From a checkpoint of a small transformer trained on Wikipedia: 2.25M parameters, LayerNorm before each block.
Each number is 200 + 30 x the weight over its row's rms, rounded and kept within 0 to 999. Layers, rows and columns count from 0. The size before them is the row's rms in percent of the matrix's.

# layer 5 MLP down, 128x512, rms 0.0603, rows 54-79, columns 128-255
103,193,177,267,203,163,159,199,166,224,206,191,175,195,201,203,204,184,191,254,142,229,220,160,200,222,197,140,232,214,152,186,170,183,191,235,174,170,167,148,131,270,198,168,189,202,185,209,181,256,157,158,165,185,153,206,185,177,245,173,200,224,208,212,193,201,196,216,261,225,193,184,172,186,214,222,200,214,251,190,272,259,177,172,167,245,178,192,217,208,217,212,211,198,169,162,154,191,205,171,165,178,178,171,179,209,157,177,184,143,202,186,237,168,226,206,201,196,176,152,198,190,201,221,186,227,192,171,217
095,191,201,217,205,216,247,194,182,199,166,196,204,236,179,159,182,234,211,196,225,142,208,154,235,207,183,218,185,190,192,181,214,225,163,212,250,220,233,192,190,178,213,204,234,154,158,214,218,208,167,170,228,200,162,197,161,232,199,202,181,232,184,153,206,190,239,187,137,182,183,146,179,236,232,239,160,243,164,155,170,212,219,191,194,180,125,166,187,248,193,213,203,164,176,161,201,171,252,176,211,205,203,192,192,158,154,205,232,204,225,215,224,198,216,176,253,189,219,196,179,233,225,162,275,243,194,162,184
106,208,237,191,179,216,218,185,237,201,107,219,241,260,206,178,210,221,192,225,232,179,211,205,182,190,174,205,130,181,166,271,178,233,215,252,193,170,186,199,179,250,230,142,193,188,200,177,249,173,189,161,186,202,221,250,152,225,259,165,210,217,222,187,189,240,177,217,212,240,207,247,204,211,219,219,212,192,236,240,169,222,214,173,184,193,170,188,211,261,220,185,219,192,176,279,197,182,282,199,194,215,191,225,178,200,141,204,205,192,241,211,220,207,191,150,206,228,219,218,210,198,205,208,169,225,280,167,226
105,188,199,186,200,236,235,196,201,223,146,254,229,232,199,140,219,216,243,203,235,229,179,202,212,169,197,256,189,164,214,188,210,187,178,260,142,202,139,228,158,224,183,209,180,245,218,176,168,193,205,209,143,218,190,238,246,315,119,235,137,224,253,239,233,210,191,250,200,232,199,184,168,191,198,194,256,191,203,90,197,179,182,231,218,181,200,223,197,149,188,223,219,198,184,171,227,207,202,179,222,179,200,195,204,186,192,140,198,166,204,249,242,171,213,247,197,198,164,204,247,182,177,208,227,194,236,247,194
107,221,179,210,229,177,185,227,178,175,207,212,226,247,150,260,165,216,221,178,194,188,164,209,149,197,230,203,177,159,216,175,179,258,175,187,138,224,173,265,205,177,170,140,177,235,204,221,204,235,190,222,193,222,228,226,180,171,220,209,222,185,219,232,215,240,215,159,260,226,202,170,144,178,136,202,248,216,212,233,194,265,197,180,206,170,245,260,223,201,196,217,214,166,172,270,240,239,206,203,187,213,205,206,206,223,180,180,190,194,212,255,253,193,206,197,171,162,250,159,233,156,226,186,172,228,191,174,186
102,179,215,207,212,198,204,184,168,200,175,161,207,183,157,217,200,204,198,197,206,241,174,155,170,162,174,185,163,205,189,299,189,144,193,269,212,245,213,188,279,209,186,244,236,245,179,177,187,224,240,200,203,155,176,193,171,215,186,230,200,178,224,151,207,214,166,216,226,204,168,228,234,190,241,200,236,177,239,191,219,201,181,237,218,289,178,191,192,210,137,238,238,190,197,186,153,147,195,182,277,246,219,259,250,209,214,198,187,202,239,224,170,218,210,179,234,209,192,184,147,243,221,195,253,250,204,175,194
107,214,203,180,165,191,191,232,187,189,169,231,198,166,211,203,173,151,175,240,198,212,181,220,177,198,184,209,196,195,167,166,148,179,204,254,179,133,191,189,212,194,248,183,245,158,230,214,204,162,164,216,224,206,202,174,200,225,160,234,184,167,185,236,185,202,186,178,218,262,170,144,179,168,171,178,193,144,228,164,192,207,227,175,150,206,265,257,219,217,195,182,238,205,152,284,202,243,229,216,197,202,186,225,291,200,186,211,214,210,168,169,257,215,182,213,196,182,214,221,170,208,187,193,155,221,225,241,222
102,193,222,234,175,184,161,216,209,234,206,179,232,232,196,242,242,218,206,151,189,150,199,222,211,224,264,210,201,174,192,202,180,181,195,179,159,249,208,155,176,178,210,237,243,159,187,196,224,211,164,240,206,191,316,173,194,229,226,255,207,202,219,186,220,213,211,185,194,236,187,220,209,209,205,260,180,281,182,190,149,199,185,176,202,183,243,287,232,152,176,203,193,238,138,259,161,154,211,209,197,193,197,223,223,180,217,200,181,187,218,190,220,248,220,233,147,154,258,233,236,246,194,137,179,240,193,162,223
103,155,180,185,280,188,221,215,245,214,191,200,282,192,210,239,183,209,199,222,231,215,260,206,209,199,215,192,200,189,178,180,201,179,235,244,127,181,173,264,224,242,204,222,152,242,179,182,219,198,226,205,220,171,209,204,211,170,237,190,234,207,178,163,207,210,188,197,239,297,176,197,180,168,176,226,232,201,159,222,143,210,206,206,215,178,166,238,171,254,247,198,210,153,223,199,260,210,239,208,235,206,245,139,137,205,261,150,175,168,192,172,169,206,261,225,225,224,164,187,197,233,249,235,194,202,234,213,190
098,175,201,195,173,211,226,224,189,255,218,201,190,178,219,196,162,195,217,171,283,197,177,184,149,194,229,158,186,208,206,238,227,208,228,194,143,252,219,136,190,211,164,259,201,261,170,133,208,129,198,187,231,168,245,169,195,246,181,207,166,241,196,206,162,222,190,239,188,197,200,260,161,169,192,186,222,161,213,175,206,232,171,226,195,282,266,181,182,151,202,186,233,199,220,183,193,225,235,197,209,223,202,226,199,175,191,219,175,164,178,238,237,211,222,225,182,193,175,209,253,171,220,238,188,229,219,203,218
104,208,178,185,211,156,208,140,274,166,182,189,183,204,240,248,206,174,188,237,217,219,189,193,207,231,173,202,251,231,167,229,230,193,189,164,280,178,174,254,179,214,205,162,193,226,202,190,170,196,173,259,162,210,155,200,172,209,180,293,228,177,183,211,159,209,200,171,255,198,221,143,187,210,150,177,207,158,226,234,212,178,231,208,145,133,213,130,214,194,204,213,220,215,192,227,188,200,258,181,257,224,153,208,272,181,276,193,155,186,161,200,251,234,143,184,202,181,172,171,200,169,185,238,211,211,193,195,270
103,213,227,191,191,209,184,228,206,176,188,179,238,105,222,190,226,206,188,184,194,203,168,228,200,179,128,254,219,246,222,211,246,257,236,209,233,224,200,160,206,170,156,158,212,228,195,182,208,172,201,184,222,188,203,234,194,178,238,212,217,227,196,213,228,224,166,161,212,232,214,193,184,188,193,188,196,239,171,161,191,204,170,232,210,193,238,165,204,168,197,185,163,190,192,178,210,185,177,228,212,195,188,225,197,169,201,224,178,150,225,284,231,202,129,202,193,191,181,214,242,181,231,200,148,216,204,207,184
098,175,188,151,234,159,221,240,216,183,174,219,208,211,158,183,204,171,166,146,201,238,240,209,172,165,218,187,228,207,206,179,182,259,212,237,202,166,265,188,239,213,233,231,221,250,196,241,218,169,216,208,191,204,243,226,220,223,242,199,201,172,175,190,137,218,222,204,207,163,199,187,238,213,170,171,163,234,219,229,164,238,182,160,133,238,226,183,209,193,213,223,159,156,229,141,213,225,165,194,199,176,203,162,220,244,162,159,213,177,204,187,255,209,220,190,175,199,184,243,179,199,159,272,215,177,246,208,170
101,205,246,171,185,212,206,172,202,198,127,208,196,185,175,181,200,197,163,223,183,182,217,214,231,218,221,209,216,205,224,200,226,238,227,231,180,243,205,169,178,189,220,215,164,208,224,224,171,247,231,231,205,206,229,205,154,213,180,207,215,161,187,233,246,212,215,222,202,158,230,222,188,194,162,220,198,171,176,253,172,197,143,228,163,253,206,147,193,173,157,190,242,254,199,243,107,177,266,161,199,214,210,169,198,186,159,211,171,200,187,192,214,197,225,242,226,197,148,212,181,186,199,193,209,197,176,156,164
097,199,252,161,193,223,202,191,207,206,214,192,215,140,220,232,199,208,208,236,182,271,146,177,209,176,196,215,214,233,214,255,240,219,223,189,228,201,243,235,202,194,228,225,244,217,217,171,178,257,223,221,222,156,169,146,194,196,190,196,149,132,176,230,230,155,205,238,204,214,253,169,261,199,241,223,209,253,167,205,214,221,195,255,252,229,288,146,221,211,221,220,234,221,238,223,217,206,168,187,162,204,216,222,210,174,163,214,191,185,172,236,151,228,211,163,198,238,207,231,222,207,203,172,233,148,199,205,149
092,188,246,211,232,235,239,142,132,188,209,179,174,205,169,189,244,215,200,244,204,212,193,194,185,210,156,211,206,139,214,215,196,214,157,170,187,252,207,256,197,163,231,220,203,177,230,226,200,172,208,169,159,198,226,207,203,200,176,164,171,195,232,207,178,182,209,180,192,219,209,230,227,212,251,173,143,222,198,242,176,204,183,220,150,222,157,215,197,171,189,201,263,175,203,172,195,214,213,198,215,156,187,189,203,251,155,176,223,211,124,183,198,167,198,199,230,204,246,236,161,242,183,195,188,237,164,197,216
094,180,211,228,217,216,212,237,198,167,169,164,146,209,196,195,275,237,149,212,220,195,139,222,213,243,202,184,212,190,182,199,233,199,202,194,172,202,232,227,156,184,200,229,199,246,222,190,182,248,210,198,181,197,210,225,179,146,202,228,140,194,183,188,197,216,181,202,264,167,247,211,220,194,218,223,206,167,179,203,245,139,207,236,169,134,208,240,199,184,182,187,226,209,248,175,206,270,247,185,203,207,190,146,175,234,191,210,196,215,225,195,210,176,188,229,218,209,211,208,182,219,159,213,194,132,169,148,178
109,240,195,187,196,176,165,192,146,236,169,191,151,212,210,213,209,159,240,156,192,216,187,207,172,172,205,225,174,181,162,205,174,248,209,157,210,139,168,183,174,242,211,149,291,220,139,249,180,192,127,191,137,187,244,181,203,172,187,209,185,264,155,215,205,149,179,173,182,183,215,189,226,178,166,251,258,184,251,180,197,224,213,207,221,226,212,179,215,172,178,179,171,234,186,191,216,242,170,191,173,221,226,224,248,179,231,201,200,208,240,149,174,183,186,239,193,185,217,208,222,218,235,187,183,185,155,200,201
103,218,156,250,222,174,155,245,236,197,216,170,205,213,202,208,175,156,198,195,187,211,190,179,168,259,227,207,170,210,187,251,162,203,192,259,233,133,225,224,229,278,212,208,232,171,211,214,180,214,166,197,205,204,181,129,205,189,215,188,183,200,215,305,143,203,184,222,204,232,213,233,227,232,166,168,228,187,209,98,213,241,240,171,185,203,284,191,218,163,190,210,225,235,157,194,194,198,231,229,163,191,206,202,219,173,148,206,193,177,145,273,195,181,169,245,198,194,238,199,177,148,162,187,183,210,157,223,226
095,176,202,184,236,219,228,203,181,223,263,158,148,244,175,229,188,200,229,251,183,191,189,194,217,146,247,200,219,178,188,206,242,174,171,214,198,214,183,205,206,147,157,179,222,143,208,233,179,228,224,259,178,196,184,161,196,171,179,163,177,219,243,181,256,184,227,227,187,197,211,236,184,255,152,214,240,212,227,210,146,206,163,169,203,206,208,216,174,158,188,213,163,184,153,234,170,167,208,160,184,274,185,195,225,240,240,212,147,245,177,216,205,189,229,248,192,189,182,230,169,204,222,240,180,114,203,199,186
106,188,207,202,225,221,196,228,190,206,167,160,241,192,202,234,210,162,171,210,186,216,241,183,155,228,175,204,243,218,224,230,207,180,220,219,194,166,227,172,189,216,218,151,211,183,188,257,212,167,174,231,176,170,215,215,240,194,176,201,188,219,154,199,228,172,202,180,178,261,227,217,178,242,214,179,240,216,179,193,189,190,246,144,201,222,179,163,193,145,229,182,161,172,213,165,215,187,224,178,174,276,158,225,161,193,268,202,207,187,222,205,245,232,132,189,196,183,217,208,208,165,201,153,191,169,168,190,153
097,240,186,199,185,172,156,216,134,154,181,193,229,186,235,170,193,165,234,223,180,210,248,166,190,217,210,191,182,217,189,206,209,220,215,149,167,225,166,258,210,191,212,203,225,237,187,208,223,176,153,193,252,194,266,180,247,230,222,193,191,175,238,208,184,187,204,166,120,197,240,158,166,200,211,203,252,275,157,201,188,182,202,134,158,181,242,186,193,163,159,193,222,234,178,170,228,202,200,207,221,162,164,214,193,192,239,201,144,153,208,235,221,185,184,159,146,146,244,172,194,182,151,208,197,206,164,210,250
099,216,185,210,214,196,186,191,186,212,134,173,169,191,240,236,216,203,223,223,265,178,214,220,214,217,116,202,206,143,230,176,198,207,182,205,229,227,235,178,207,219,204,252,224,207,228,237,197,230,174,144,224,221,213,243,173,234,145,272,199,214,179,233,199,202,191,173,213,236,251,171,203,223,185,241,163,227,245,177,154,227,173,230,251,207,162,222,226,158,189,193,189,224,191,213,238,224,169,205,210,179,189,204,244,228,146,205,189,174,200,192,163,270,202,171,207,212,267,165,228,217,187,240,172,222,223,213,128
094,180,145,233,242,203,152,140,162,240,191,206,222,198,155,230,206,226,216,231,117,185,250,178,142,198,186,198,181,160,188,193,171,223,191,229,212,167,200,172,210,179,247,199,238,173,207,204,179,214,211,199,155,190,248,229,217,171,197,176,196,180,164,209,245,131,169,165,231,235,205,195,218,205,171,233,177,194,177,183,192,201,212,186,190,209,202,183,225,185,193,224,196,226,164,209,173,218,137,213,165,174,229,167,148,197,238,234,243,186,197,192,131,217,167,192,231,196,130,145,139,194,185,226,203,193,208,209,229
098,180,190,198,231,194,213,179,172,195,253,170,182,163,130,204,251,218,180,200,187,246,197,213,195,240,200,195,178,131,185,214,243,168,175,211,185,197,185,184,186,213,182,171,170,220,177,171,223,224,157,214,172,210,239,172,232,200,181,212,241,217,196,228,206,214,220,187,185,176,203,190,213,225,206,208,234,171,152,183,198,231,222,229,121,186,182,195,223,206,236,186,232,212,191,191,217,171,199,209,200,151,203,204,144,225,170,221,166,188,210,243,247,259,212,170,210,224,196,237,224,198,252,203,167,152,242,143,156
089,194,200,158,192,230,231,192,247,140,233,215,235,188,169,189,212,165,192,167,213,190,205,239,195,171,203,192,139,230,218,125,139,194,206,199,209,238,205,241,228,195,154,191,90,238,237,188,202,227,241,192,227,181,194,175,194,183,240,169,224,176,158,152,190,199,218,249,188,208,237,182,201,176,250,143,173,205,155,181,205,135,165,214,214,225,169,150,253,163,180,156,209,213,161,132,205,207,139,211,142,216,235,219,177,257,183,187,172,202,158,219,189,204,187,267,173,218,190,257,237,184,167,154,179,171,212,197,246